Part of a small language model's weights.
Size: 18 layers, width 256, 4 heads of 64 (1 for keys and values), MLP 704 squared ReGLU, vocabulary 3399, 22.1M parameters.
Architecture: rotary positions, no biases in attention or MLP, untied embeddings, local attention windows, gated attention, a smear gate, an embedding shortcut, learned residual scales, capped logits.
Training: a variant of Adam for these matrices, 319M tokens, 4867 steps.
Each number is 128 + 24 x the weight over its row's rms, rounded and kept within 0 to 255. Layers, rows and columns count from 0. The size above them is the row's rms in percent of the matrix's.

# layer 3 MLP down (transposed), 704x256, rms 0.0901, rows 632-666, columns 128-191
size [105 103  97 100  97 101  98 103  99 106  93 101 101  96  98  99  97 102 104  97  96 101  94 101 101 105 102  99  94 103 104  93 101 100 105]
[[132 146 139  79 136 167 119 141  80 137 144 159 125 162 147 107 135 145 130 146 125 141 155  71 123 126 115 121 114 161 153 112 133 148 134  99 144 137 115 158  82 132 152 141 105 180 137 143 156  83 114 135 136 154 129 167 130 128 134 119  84 122 108 171]
 [157 113 159  96 131 120 126 117  87 145 105 146 133 101 146 107 143 162 143 116 116 131 154 150 123 188 142 111  93 132 144 127 181 107 141 126  96 119 127 118 126 147  83 137 123 114 116 115 129  94 155  86 127 145 112 106 150 174 129 114 148 139 146 129]
 [154 145 132 137 164 165 157 138 160 130 116 134 102 118 151 120 104 116 130 134 166 188 127 108 138 126 127 143 141 113 168  99  97 179 122 110 135 142  67 136  79 110 132 108 152 105 131  86 115 134 113 111 114 129 130 147  98 128 113 138 113  66 106 183]
 [141 142 115 101 133 112 154 114  81 141 148 153 118 128 113 119 119 139 141 126 136 140 131 121 127 111 135 124  91 152 110  94 176  97 117 104 101 122 127 112 135 103 140 123 102  95 144 124 123 137 101  89 116  92 109  88 135 179 116 110 161 132  97 151]
 [110 146 146 130  91 150 182 137 179 105 112 148 162 128 119 121 112 104 139  88 107 124 134 162 124 143 153 119 142 123  89 119 110 164 136 111 111 120 141 127 134 136 169 143 116 138 105 107  90 132 155 115 152 119 140 118 133 108 135  89 104 107 143 172]
 [154 145 156 148  92 123 195 147 136 113 106 153 120 128 119 134 133 141 122 136 148 124 151 157 102 120 130 116 118 145  93 140 121 116 148  92 108 155 135 147 105  88  98 159 157 171 129 139 155 130 120 156 149 112 153 121 131 106 167 129 135 107  69 133]
 [152 109 128  97 157 151 126 150 152 140 125 114  90 105 103 133 113 141 118 100 127 105 127 142 136 114 103 100 125 123 132 107 164 123 118 167 154  97 139 110 105 124 125 116 103 140 150 100 113 140 147 168 146 150 140 106 167 130 141 121 116 143 124 134]
 [161 116 110 150 151 129 122 179 133 146 138 154  85 150 115 113  78 148 131 185 169 101 115 115  59 121 146 135 129 136 160 121 120 136 113 123  90 135 125 132 114 119 100 129 139 139 138 182 159 121 119 108 142 134 128 152 132 116 133 155 140 112 146 158]
 [114 129 104 103 146 116 154 132 116 147 113 164 140 124 156  86  70 127 102 127 140 123 136  98 130 118 111 119 132 117 139 138 152 134  78 101 132 156 145 132 120 110 125 158 138 114 135 117 154  58 113 103 102  85 120  94 125 109 159 108 145  78 123 101]
 [148 125  99 103 108 102 144 100 100  99 126 141 133 114  91 130 140 104 123 145 159 118 114 120 182 171  97 128 112 161 173 138  91 104 103 113 153  99 121 168 147 103 138 100  73 165 113 102 122  97 158 140 133 110 108 146 192 109 131 146 108 172 153 132]
 [106 138 145 141 149 160 124 121 162 143 139 144 131 151 124 145  99 156 119 142 116 138 158 138 159 133 121 104 117 105 159 146 127  93 144 104 216 150 110  83 104 110 114  96 149 148 188 109 164 171 131 127 131 182 121 124 178 111 134 109 168 127 132 145]
 [112  92 113 137 136 131 146 101  93 158 130 157  98 134 102 115 128 110 137 139 154 165 132 178 163 121 147 134 142 122  87  86 129  66 156 129 160 105 116 113 131 101 145 110 107  95 138  86 138 113  97 123 166 121  86 146 132 128 116 137 150 156 127 132]
 [178 164 122 129  98 144 178 120 111 110 158 149 122 147 119 134 147 118 151 119 110 106 123 115 104 106 106 144 133 168 175 126  81 105 151 168 145 149 129 149 115 153 154 125 139 110 130 147 129 120  76 147 153 137 124 144 117 140 157 131 161 143 194  95]
 [ 93 125 140 157 112 120 149 144 148  93 132  94  88 149 116 131 131 104 153 120 122 115 161 139 111 121 146 121 136 144  97 118 136 153 133 110 122 155 112 101 142 176 139 154 114 154  95 180 105 130 107  92 149 142 109  96 116 122 178 143 106 162  90 141]
 [127  98 118 117 139 114 138 107 136 126 142 177  94 133 125 115 138 136 129 188 138 115 142 147 131 140 104 133 104 117 131 176 101 104 131 121 144 103 141 102 102 110 116  98 113 152 166 110  89  84 121 121  93 151 108 153 122 130 118 140 123  98 140 161]
 [150 157 147 109 105 110 116  68 134 128 144 174 119 124  99 116 141 139 158 123 127 138 100 150 156 140 171 148 121 113 130 116 125 116 125 217 166 122 154 124 135  59 118 133 166 125 144 194 123 119 119 156 178 155 116 124  86 159 141 120 131 134 152 110]
 [120 129 136 106 150 153 115 135 114 143 117 143 203 143 148 151 136 119 127 140 119 120 112 182 120 120 154 125 126 119 124  97 162 127 137 114 143 154 130 123  88 102 112 129 146  99 127 125 132 130 105  97  99 151 126 111 114 137 144 112 114  90  92 107]
 [ 86 174 156 110 147 155 135 114 100 125 117 101 122 174 150 161 107 155  74 139 139 146 126 152 131 167 165 147 150 161 128 149 150 142 113 139 127 177 152 104 117 108 166 113 158 160 157 129 110 122 131 126  84 134 154 178 121 135 146 129 144 165 126 124]
 [132  97 123 139 122  89 121 107  88 122 132 107 117 136 123 105 129 112 158 108  86  80 142 119 131 142 114 157 137 158 182 140 101 114 144 154 137 125 179 155 116 130 132 124  82  78  88 105 122 116 105 142  78 147 143 158 170 120 167 122  69 155 124 161]
 [133 117 125 151  79 105 106 122  62 141 153 105 130  97 142 142 147 104 175 119  97 114 128 114 105 148 123  96 132 139 138  77 136 110 113 135 124 144 162 148 121 127 121 155 126 120 105 130 131 131 159 176 135 127 147 150 128 149  86 114  88 204 110 116]
 [ 84 147 127 128  73 131 132 107 141 126 179 121 154  99 185 134 147 175  99 108 101 112 117 206 139 138 147 128  86 158 132 137 113 105 135 137 101 119 168 115 143 140 124 117 125  98 134 140 112 133 145 113 133 123  92 145  99 159 109 144 177  77 127 120]
 [120 163 108 134 136  88 130  97 112 184 109 145 144 149 147 137 133 173 115 168 162 109 113  86 137 146 130 106 126 131 101 140 113 118 113 178 163 121 131 110  85 125 130 116 163 131 133 156 129 126 110 110 114  86 150 177 118 138  86  91 119 100 147  75]
 [145  76  92 137 153 136 168  95 110 120 149 141 112 101 115 155 130 103 115 144 166 141 142 120  82 149 168 103 167 132 120 147 112 164 158 146 141 111 125 132 131 116 143 137 135 109 112 159 150 192 136 132 181 140 114  91  98 136 148 100 124 126 135 128]
 [144 132 108 103 106 148 134  92 181 141 142 131 129 125 112 117  97 153 160 138 153 148 120 136 133 106 104 154 148 118 119 134 151  98 139 164 111 149 113 102 136  83  95 137 121 107 121 137 119 128 177  82 138 156 105 138  91  89 148 132 129 110 183 101]
 [136 143 118 113 131 120  89 168  86 140 164 187 131  91 147 105 124 182 132 142 102 119 109 134  88 160 101 150 129 129  95  90 130 156 147 153 160 133  97 128  89 129 141 110 121 168 154 147 157 122 119 153 134 126 132 143  86 157 181 118 125 101 136 176]
 [186 154 160 126 158 134 163 120  97 140 118 131 103 118 150 131 100 130 129  99 140 143 150 118 123 104 155  97 107 108 112 121 146 139 158 112 120 149 128 115 144 120 149 160 131 101 146 142 128 136 153 121 133 114 108 123 102 144 152 112 150 105 117 112]
 [143 138  92  78 134 125 112 129 103 137 146  95 162 187 126 128 112 142 117 144 138 152 131 121 107 143 104 115 155 131 100 183 144 141 125 117 117 144 181 128 101 118 147 117  93 126  99 122 130 158 116 120 124 116 177 118 150 103 112 127  81 142 136 114]
 [128 130  99 147  92 107 151 132 157  91 108 112 136 122 149 109 111 130 132 175 189 155  98 157 153 150 125 141  81 112 137 137 143 146 126 120 159 153  77 139 104 111 180 119 130 137  85 122 155 126 126  84 126 119 107 129 109 116 115 139 137 140 111  91]
 [106  87 119 136 177 114 130  84 123 112 171 109 143 114  96 152 148 151 124 102  97 157 160 117 141 122 123 154 110 116 130 102 117  77 120 174 140  92 135 119 140 166  82  87 132  83 108 144 111 113  72 118 151 120 145 109 128 132 141 134 108 135 122 115]
 [133 131 130 109 121 158 104 168  83 168  99 125 134 130  92 107 145 134  97 141 141 111  89 136 156 120 120 127 171 140 118 146 160 110 130 117 120  93 145 102 163 128  91 138 103 156 105  95 142 100 137 142 158 163 103 122 125 136 101 122 120 160 128 125]
 [115 172  94 137 116  98 136 115 144 138 130 155 113 144 151  95 111 106 106 155 103 118 136 128 131 131 118 102  97 112 155 116 122 111  88 147 108 194 122 140 140 120 153 100 119 147  90 124 112 104  63 124  97 158 101 169 125 137 109 118 109  82 132 131]
 [176 128  85 129 107 124 175  90 187 101 135 135 120 169 122 109  84 140 151 145 140 100 120 123 114 141 148 113 158 116 116 123 125 105 118 125  83 127  82 100 125 117 155  98 144 150 169 136 111 154 149 132 133 140 134 140 129 128 132 134 111  95 123 152]
 [177  98 137 123 107 153 151  96 125 101 127 121 109 161  90 113 117 143 135 107 162 165  96 140 109 127 128  98  97 162 110 116 112 148 157 155 166 152 102 133  96 143 152 112 150 100 145 128 131 133 145 143 140 117 112 137 174 163 120  77  92 111 127 160]
 [167 134 126 141 104  95 135 143 133 105 166 107 133  98 126 139 130 118 135 176 148 137 149 108 117 164 139 143 128 115 114 136 135 143  96 164 143  94 109 126 114 134 186  79 109 119 109 147 140 130 105 109  91 141 112 123 104 128 128 109 169 164  98 149]
 [115 125 155 135 145 162 142 141  73  99 107 165 124 135 161 124 120 117 100 132 158 141 125  76 153 145 129 160 102 116  96 124 142 143 150 129 145 114 124 106 164 151 121 150 144 127 133 142 159 151  97 142 138 157 129 111 159 136 179 160 160 129 105 149]]
# layer 3 MLP gate, 704x256, rms 0.0944, rows 633-667, columns 128-191
size [106  94 101  90 102  98 104  97 104  95 101 103  90  97  98 104 102 104  93  93 101  93 102 102 105 102  99  92  99 108  92 101 100 107  96]
[[122 133  78 132 112 163 122 107 114 123  97 113 121 145  92 166 162 152 129 150 134 122 154 171 134 100 123 128  96 123 156 133 118 110  88 115 116 154 100 143 115 114 143 137 100 119 132 188  78 159  97 128 139  95 138 153 109 141 136 119 127 109  66 105]
 [127 133 131 134 129 138 122 129 121 145 142 200 120 137 114  92  89 118 109 176 129 114 110 139 162 126 164 116 114 118 144 148  96 157  89  94  93 138  86 133 104 101 133 114 130 140 110 108 116 118  93  46 132  98 134 135 126 109 108 156 122  85 134 163]
 [ 96 126 118 124 111 155 111 115 135 110 133  90  92 114 147 145 173 174  81  89  68 108  92 123 131  97 153 161 129 103 161 129 163 154 124 115 102 140 110 160 118 116 123 106 117  74 120 138 145 131 149 150 127 156 128 105 133 114 109 161 140 115 161  78]
 [112 161 166 107 103 116 109 131 108 128 142 136 161  94 112 131 105 103 115 136 150 131 116  87 166 169 100 127 123 152 163  62 117  94 111  81  74 142 133 131 123 157 120 128 114  95 106 130 149  85 112 151 108 148 108 117 108 156 102 171 109 135 137 141]
 [194 122 144  90 113 130 144 143  89 148 136  59 144  90 128  83 180  76 135 137 115 143 170 108 134 140 129 128 117 146 113 170 130 108 116 144 128 136 151 128 130 120 131 107 154 128 135 128 171 160  99 155 129 139 134 130 121 149 156 150 140 124 105 135]
 [ 98 115 132 145 114 142 133 105 132 170 147 150 128 159 132  97 132 148  80 136 135 184 117 151 114 121 120 146 137 117 123 155 127  97 145 102 115 114 160 118 156 136  93 119  55 147 110 141 129 112 139 144 140 133 127 160 126 111 128 124 128 116 119 118]
 [144 108 101 142 119 136 152 190  93 153 123 100 162 109 159 140 123 150 126 150  72  94 105 172 124 121 168 131 139 173 121 125 114 128 111  98 125 103 143  91 113  98  67 137  89 108  97 155 149 125 132 187  78 103 120 138 137 145 104 163 105 131 152  99]
 [142 155 132 133 132 129 148 208  99 106 145 137 140 106 140 128 141  88  93 150 116 125 126 144 158 117 123 111 143 123  99 110 209 122 127 151 145 125  90 146  87 102  96 148 129 136 131 172 159  86 146 147  97 122 124 182 139 109 149 125 151 147 161 123]
 [101 101 110 110 108 158 136 162 110 153 111  84 140 145 159 109 135 111 156 151  82 137 122 144 109 129 107 125  79 139 115 135 147 147 170 144  83 137 147 125 118 115 112 135 103 119 109 133 151 128 112  99 128  95 108 159  82 115 129 165 129 110 146 149]
 [171 167 117  97 145 117 121 169 135 127 116 128 160 112 123 113 122 144 135 150 116 110 157 118 128 150 132 132 105 133 135  82 181  87 137  92 118 151 128 161 143 160 155 147  98 165 116 110 108 160 176 127 115 100 133 155 134 113 123 108 128  95 144 122]
 [134 170 152 142  95 222 150 153 132 145 138  92 108  89 129  67 143 108 131  98 171 127 116 146 139 139 140 183 121 123 108 153 102 191  94 138 113 153 156 140 118 141 107 137 129 123 125  80 135 100 121 152 108 146 140 128 119 125 128 105 131 106 156  90]
 [102 104 120 125  93 125 132 112 149 165 104 126 116 146 151 137 161 153 212  98 102 123 174 130 129 110 135 135 123 133 105 166 119 144  88 116 107  98 115  95  64 149 108 165 117 145 145 155 145  70 162 119  97  83 114 133 123 116  60 112  89  88 119 156]
 [144 156 155 112 126 140 134 167 133 100 143  83 120 128 133 149 132 119 126 139 131 115 127  94 105  79 120 158 160 127  79 152 171 118 123 103 132 144  92 132 180 170 100 135 112 180 127 117 100 103 145  94 169 145 113 120 111 114 150 126  85 165 140 125]
 [ 79 128 117 152 106 153 127 130 108 143 102 123 148  98 116 117 130 169 146 115 142 124 126  92 146 137 104 156  93 154  95 148 136  86  84  97 115 118 113 132 131 118 131 127 127 166  94 124 114 151 140 123 111 123 139 168 123 124 145 147 103 114 128 122]
 [116 109 171 141 149 151 152 152 134 178 139 162 134 124 144 127 130 117 145 166 137 127 148 164 102 107 142  92 110 144 106 133 130 123  69 149 145 155  82 115 134  94 134 135 131 109 121 120 167 112 142 120 138 125 102 114 157 138 138 144  97  94 125 135]
 [118 138 121  70 130 139 165 146  95 174 124  86 163 160 150 137 179 111 102 155 142 120 120 154 143 136 121  99 166 113 125 113 110 118 141  97 102 163 175 130 144 117  96 146  80 162 127 129 167 122 104 149 123  80 113 150  86 157 149 184  69 111 108 160]
 [116 124 113 123 108 188 135  92  90 141 104 102 114 105 174 149 103 118  63 107 132 124 169 134 115 138 127 132  98 114 120 125 131 124 119 123 128 141 135  83 147 165 140 154 109 126 125 128 182 145 154 102  80  77 140 107  97 107 135 173 131 113 131 139]
 [124 123 156 110 127  98 145  85 131 157 145 123 165 109 160 145 154 124 141 146 148 134 137 162  88 129 124 137 125 126 124 193 166  83  85 135 107 119 138 154 136 131 121 170  90 131 146 132 114 123 150 152 108  88 131 114  98 148 135 132  89 133 160 169]
 [144 150  88 114 131 194 176 145 118 127 125  95 106 115 122 155 143 114 146 154 112 156 122 131  73 118  85 133 145 130 157 103 176 148 137 132 132 137 128 121 133 113 148 139 137 127 128 139 168 152 111  87 109 150 132 129 104 139 108 175  85  96 133 143]
 [152 127 130  86 110 110 147 181 118 140 144 155 137  95 132 101 112 108  70 118 145  94 118 110 121 146 154 114 131 155 121 145 148 134  91 144 150 133 121 145 109 129 122 105 119 111  90 131 151 130 126 118  98 124 110 150 130 151 162 141  90 155 163 140]
 [132 128 107 139 125 112 154 112  96 164 119 109 106 105 181  94 148 122  76  91 110 136 150 113 136 162 126  75 156 140  95 146 111 142 140 123 102 157 171 145 144  96 163 165 157 157 158 183 121 115  93 115 123 138 141 132  99 198 129 160 158 163 114 157]
 [143 115 132 106 119 166 109 122 121 163 115 125 160 117 113 108 157  92 128 151  70 135 144 143 115  95 135 150 132 135  82 128 104  74 119 161 110 112 161 134 137  90 133 136 118 116 129 115 151  85 166 133 147 114  99 153  80 159 139 129  96 128 116 192]
 [131 127 122 174 108 103 137  98 139 166 134 118 131 104  81 159 153 144 164 163 169 121 156 149 135 127 110 115 118 159 127 107 112 102 130 128 128 147 124 153 101 132 100 125 138  99 149 169 105 112 139 119  97 126 113 126  55 121 146 105 129 132 129 137]
 [159 125 111 125 111 175 155 139 119 166 106 137 129 143 118 129  95 112 120 117  84 160 150 105 139 126 118 139 129 164 155 101 108 112  89 106 134 118 147 119 148 160 141 133 144  82 130  72 141 142 115 119 143 134  74 127 108 171 143 117 117 108 132 154]
 [104  94 120 124  75 151 124 109  71 170 161 173 144 128 143 107 112 113 114 148 117 134 148 141 132 159 149 120 128 144 123 190 108 183 172 135 125 129 118 125 105 105 116 114 118 115 121 128  84 141  99 108 149 126  58 130 132 161 148 100 131 132 143 109]
 [152 104 117 153 107 122 125 116  99 120 113 140 120 135 110  99 131 137 127 146 135  81 139 131 110 129 139 108 160 108 138 127  96 134 154  86 139 171 111 124 142 105 115 129 133 135 115 159 122 155 144 129 133 128 142 123 155 133 147 192 109 132 107 127]
 [137 128 155 121 130 170 158 112  90 160  97 164 139 128 172 151 105 129 149 137 113 155 114 128  98  98 144  96 138 109  94 162  92 154  83 120 154 133  87 131 133 103 107 140 124 108 142 151 134 101 135 127 122 122  98 149 114 150  98 169 121 133 156 170]
 [ 95 163 124 168 139 135 125 159 150 152 110  92 112 151 112 122 123  95 159 137 125  85 162  57 132 121 179  93 127 147 139 139 135 146 132 112 147 132 174 101 146 109 145 100 113 127 144 119 139 143 129 154 141 122 109 128  91 122 138 146 170 124 150 154]
 [171 122 145 116 103 138 106 180 131 183 130 159 136 102 145 113 102 108 149 133 138 141 144 122 157 149 152 141 116 115 130  96 138 124 101 160 140 149 154 154 112 153 153 131 132 106 161  93 114 127 113 108 154 100  99 151 149 180 191 140  58 104 137 133]
 [142 102 149 151 147 185 108 119 111 125  97  79 101  82 113 153 122 170 110 136 156 121  81 160 136 105  99 150 120 127 121 172 118  81 133 157 126 107 140  90 143 114 142 102 140  97 118 146 154 105 169 126 169 117 138 127 114 127 144 147 108 140 144 155]
 [102 180 142 138 127 133 119 108 177 125 135 143 133 154 176 113 130 140 175 153 140 124 116 145 124 136 127 153 102 133 101 108 121 132 107 132 173 109 126 149 136 122 114 177  95 165  97 138 120 124 131  74  90 115 168 126 108 185 102 136 107  59 130 120]
 [ 84 162 162 174  89  97 122 130  99 161 102 121 105 157 131 109 112 134 174 152 140 148 123 108  72 172 173 116 104  84 133 142 126 159  96 150 166 131 132  76 100 125 114 167 127 103  84 130 117 139 143 139 148  59 104 153 139 120 132 138 118 130 140 126]
 [160 124  71 131 115 109 137 105 119 134 139 135 144 132 139 163 164  95 132 100 148 126 151 125 153 125 112 144 142 170 106 169 137 134 154 122 124 108 147 142  86 114  91 135 143  80 114 179 114  98  73 128 173 155 120 140 132 153 155  80  85 165  96 134]
 [ 92  73 113 102 123 156  97 136 105 119 104 122  85  92 151 122 164 107 114 115 159 104 145 116  83 104 140 152 160 140 123 143 171  92  90 150 153 125 174 107 158 168  79 154 138 146 117 126 170 105 128 124 129 119 102 158 148 119 126 186 118 155 162 139]
 [ 90 142 109 142 123 141 154 117 121 100  88 119 138  83 127 151 105 155 115 106 122 153 185 111 121 122 138 141 134 144 113  90 129 143 103 107  89 119 115 141 102 117 143 101 143 175 121  90 146 162 141 133 140 156 130 135 151 136  78  86 126  99 132 152]]
# layer 3 MLP up, 704x256, rms 0.0941, rows 633-667, columns 128-191
size [102  94 100  97 102  97 103 101 103  93 101 102  92  96  97 104 102 105  96  98  99  93 102 102 104 100  98  94 101 105  94  99  99 105  97]
[[ 85  96 136 122 115 128 121 155  84 156 121 118 106  92 144 127 139  83 143 107 139  91 115 112  98 117 144 152 128 136 127 151 141 156 105 139 200  93 160 150 116 130  86 132 136 114 177 105 134  94 160 163  86 142 170 106 151 140 109  94 159 156 156 150]
 [113 181  89 127  92  75 135 131 116 103 141 127 158 137 129 148 119 184  70 127 106 118 144 112 118 137 114 143 139 145 132 141 143  89 121 104  87 144 175 119 110  89  87 176 133 139  86 147 139 125 177 156  83 109 122 110 141 133 152 129 155 115 109 111]
 [160 153 124 112  60 141 154 130 134 113 148 149 133  98 118 111 133  71 124 124 128  96 118 102 129 182 131 155 119 115 131 131 159 130 135 180 119 126 151 108 113 133 107 123 129 107 105 125 141 118 139 118 137  63  94  77  70 184 174 169 117 178 141 132]
 [160 106 113 132 137 113 153 117 127 121 137 133 117 131 123  88  95 140 145 101 129 153 149 136  82 103 193  90 127 119 116 180 142 130 140 138 145 134 118  93 105 149 140 118 129 118 164  97 137 134 109 101 101 134 160 117 148 143 132 126 103 150 114 162]
 [123 103 171 121  98 139 136 102 109 152 125 128 139 147 125 106 117 123 109 169 113 113 132  91 105 110 113 145 104 139 105 134 149 128 107 135 172  74 110 155 119  96 131 140 141 163 124 126 164 119  78 126 107 104 153 167 109 130 117 143 114 143 170 159]
 [129 148 116 102 123 155 104 125 148 116 130 109 124 135 118 154 131  83 123 128 127 148 147 120 131 126 143 121 125 123  90 148 104 129 153 163 125 125 139 124  62 160 130 103 109 100 158 116 136 110 107 136 136 131 144 142 142 148 111 159 118 181 120 124]
 [119 106  84 125 148 127 113 109 144 149 114 147  98 148 113 134 123 132  97 121 101 146 122 154 126  69 163  97 167 157 159 126 103 148  97 148 107 146 128 163 118  93  70 122 126 134 124 161 121 163 117  90 131 121  91 167 118 174 140 190 105 127 129 120]
 [133  96 115 144 106 135 167 139 128 131 106 162 169 153 108 129 103  77 173 128 120 108 107  99 152 149 138  99 151 129 151 129 143 114 137 126  97 155 129  99  98 116 122 134 156  65 178 149 129 116 111 132 115 107 109 137 162 168 182 123 114 136 120 149]
 [153 131 157  95 111  99 111 106 116 113  87 144 149  94 127 110 148 132 108 118 160 110 133 128 132 159 130 185 146 128 181 144 118 130 128 137 145 108 118 124 159 129 120 125  91 104 122 126 149 151 134 129 157 144 140 114 141 117 170 136 130 149 153 166]
 [130 136 154 162  82 126  85 126 155 146 126 125 123  87 141 121 141 149 130 109 118 137 110  89 151 142 136 151  90 120 105 132 122  80 145  87 174 133 111 117 108 128 125 116 127  83 119 137 118 131 158 117 103  90 124 128 149 133 158 124 130 132 150 137]
 [ 86 170 154 138  90 136 189  95  83 156 147 130 139 127 128 137  97 121  86 133 153 113 146 113 145 156 134 104 146 149  91 114 158 131 150 136 142 122 127 132 151 112  92 114 156 168  68 155 124 109 104 151 192 149 118 101 114 147 119 147 115 128 118  99]
 [105 116 140 145 155 112 141 157 163 115 119 148  97 107 131 129 128 149 135 115 118 146 118 136  68 116 160  89  96 146 146  95 124 168 129 125 125 170 145  91 157 106 119 144 137 132 157 137  58 113 108  95  93 104 140 159 111 122 147 120 155  95 144 130]
 [136 134 120 108 123 104 103 122 131 130  88 115 118 122 125 130 137 143 126 170 162 121 145 112  99  85 103 134 159 139 132 183  90 112 108 147 176 163 154 105 133 142  97 155 121 166 147 132 111  89 164 119 155 156 170 135 140 124 173 113  90 127 137 107]
 [123 143 103 130 151 155 179 140  89 118  96 152 106 122 132  96 123 150 107  81 158 128 123  94 148 107 107 134  61 108 107 165 112 121 125  97 107 107 121 132 122 171 143 130  99 123 133  97  99  97 130 102 102  98 109 115 136  93 118 113 129 111 108 167]
 [108 143 127 102 127 124 112 102 155 152 127 119 123 133 123 174 171  95 144 102  89 152 111 164 138 120 141 112 141 132 106 140 146 147 155 114 149 124 109 117 141 132 133 129 154 141 122 151 131  72 126 155 159 154 141 128 158 124 124 104 119 139 114 165]
 [122 143 122  90 125 169 127 143 111 172 129 120 131 160 176 125 125 131 108 131 125 155 117 165 146 131 144 118 118  90 148 119 160  82 143  91  94 166 134 128 127 122 119 143 145 155 125 123 146 123 116 116 129  68 147 171 137 125 141 178  81  59  99 171]
 [135 106  98 133 159 140 174  96 125 129 113 170 124 145 137 124 140 101 177 134 127 138 145 123 106  97 195 157 127 151 135 105 121 126 119 105  69 160 128 122 157 111 115 119  92 141 141 110 158 109 127  91 108 107 116 121 135  95 141 178 135 106  86 156]
 [102 113 126 180 148 166 115 144 108 117 123 168 141 157 157 134 133 136 133 153 125 110  81 133 150 145 172 152 125 121 131 117 114 145 149 110 152 139 127 129 123 101 157 102 156 145 128 150 157 125 174  92 117 129 147 124 160 119 138 116 136 120  77 140]
 [119 103 144 160  91 143 127 142 132 131 178 117 101  99 155 102 147 173  80 105 141 102 131 107 138 146 120 128  78 130 122 159 143  82 110 143 128  69 122 103 150 156 102 181 135 110 114 176 129 141 121 126 144 100 128 122 111  87 137 124 162 163 168  93]
 [149  98 131 156 207 121 114 137 141  89 132  94 106 145 100 149 113 100 125 157 137 152 144 131  92  98 105 126 174 139 136 107 159 142 154 164 137 156 104 160 126 128 104 104 125 126 111 134 117 138 139 159 109 143 180  68 146 104 127 104 127 156 131 141]
 [ 89 146 138 101 158 131 128  96 144 137  97 125 138 151 145 141 146 123  82 113 133 144 103 113  84 126 154 155 135 111 116  98 116 174 124 148 139 131  79 155 160 122 151 119 108 146 131 166 142 183 121 118 120 147 124 117 143 115 112  93 155 124 121 149]
 [162 140 123 120 119 136 116  88  95 112 114 132 161 101  89 116 136 133 125 134 102 163 111 129 101  72 167 145  95 125 106 127 100 115 140 163 135  97 144 104 141  99 122 122 131 114 167 126 136 103 182 115 163 110 120 135 116 140 138 132 119 131 130 204]
 [119 132  98 153 125 130  95 133 138 108 114 148 149 103 133 153 114 137 166 150 135 174 135 159 122 173 136 137 112 103 139 133 166  95 129 129 107 140 134 182 123  70 104 154 128 110 124 143 140  87 155 132  55 104 121 160 143 122 139 116 128 140 115 158]
 [ 94 147 121 131 133  79 112 144 132 151 136 119 107 118 124 134 117 125  98 196 107 168 162 116 133 104 128  97 102 150 121  64 165 108  90  69 136 130 115 120 124 132 112 121 144 144  91  96  75 133 113 139 109 144 126 118 154 113 136 116 159 110 118 136]
 [126 128 142 106  94 159 177 142 125 131 151  91 118 100 161 102 158  90 153 151 125 166 168 126 146 140 138 111 128 177 122 104 186  71 130 121 113 142 115 121 112 129  86 168 170 126 145  96 133 141 162 107 112 134 128 154 125 166 154 179 133 109 109 136]
 [115 122 139 152 113  88 151 118 156 128 123 170 132 136 100 142 134 140  81  68  85 145 100 127 144 125 111 121 146 144 116  95 141 124 131 124 126 120 129 113 141 121 126 141 126 127  98 112 126 142  89 105 144 142 128 140 126 151 128 117  90  69  96 110]
 [143  97  89 142 113 107 126 125 107 119 148 140 119 129 106 155 124 147 126 146 147 153 131 161  47 126 104 115 130 115 155 169 123  97 125 128 127 116 121 155 141 127 135 113  47 114 144 122 166 133 153 150 104 126 134 141 112 113 156 149  87 134 141 195]
 [134 141 121 136 159 169 100 136 134 120 114 132 135 177  89 121 137 110 119 115  85 114 114 103 147 120 116 146 111 172 134 127  93 133 116 126  92 129 110 109 157 110 131 158 151 125  70 111 203 117 106  93 130  99 128  97 103 105 124 126 137 159 145 158]
 [123 106 148 152 148 129 124 104  96 149 123 147  82 111 103 117 119 110 163 125 138 134 125 133 158 128 128 118 129  96 115 127 133 134 127 149 130 116 119 123 138 109 130 104  88  90 120  73 138  99  89 129 106 139 202 137 129 127 115 110 127 158  95 148]
 [117 150 145 139  98 135 140 111 153 118 151 101 140 173 140 137 108 150 139 155 101  83 132  89 148 128 117 152 152 125 156 111 144 114 119 125 119 154  94 151 140  92 112 183 112 135  76 137 128 136 146 112  96 117 136 149 139 147 133  98 118 151 153  84]
 [140 152 117 112 148 144 123  99 130 153 118 135 123 125 112 128 112 132  88  82 123 172 131  90 135 126 138 124 115  81 113 126 133 139 127 141 119 104 126 101 100 105 100  82 149 121 112 101 129 124 140 161 146 121 100 146 143 122  68  79 123 118  87 169]
 [130 168 129 160 120 131 125 117 105 128 119 145 131 122 129 132  80 107 137 148 138 122 119 173 128 134 176 160 152 112 151 141  89 159 135 121 135 141 117  93 153 114 114 154 121 165 118 133 147 136 162 114 117 115 133 154 136 103  85  88 126 118 121 104]
 [117 164 117 121 126  90 143 125 106  74 117  72 133 155 138 151 122 169 149  93  94 136  88 154 193 138  99 118 123 132 101 142 104 130  94  85 120  90 139 123  84 142 150 147 152  97 107 148 121  86 149 137 146 124 124 142 121 165 105 121 120 127 124 173]
 [108 108 133 138 137 168  83 127 106 156 114 131 121 103 117 189 178 118 134 137 122 168 117 161 116  81 152 144 107 140 132 128 144 149 125 157 134 165 147  98 106 111 109 145 152 126 128 119 144 180 118 105 146 106 162 192 159 128 102 176  88 114 157 100]
 [153 130 131 140 142  80 104 145 174 106 135 135 114 122 169 136 119  84 145 159 139 128 113 123 143 137 144 112 141 106 135 148 100  71 164 145 115 141 142  83 124 144  68 146 116  93 115 145 133 127 137 114 160 113 123 121 127 110 135 124 146 155 144 115]]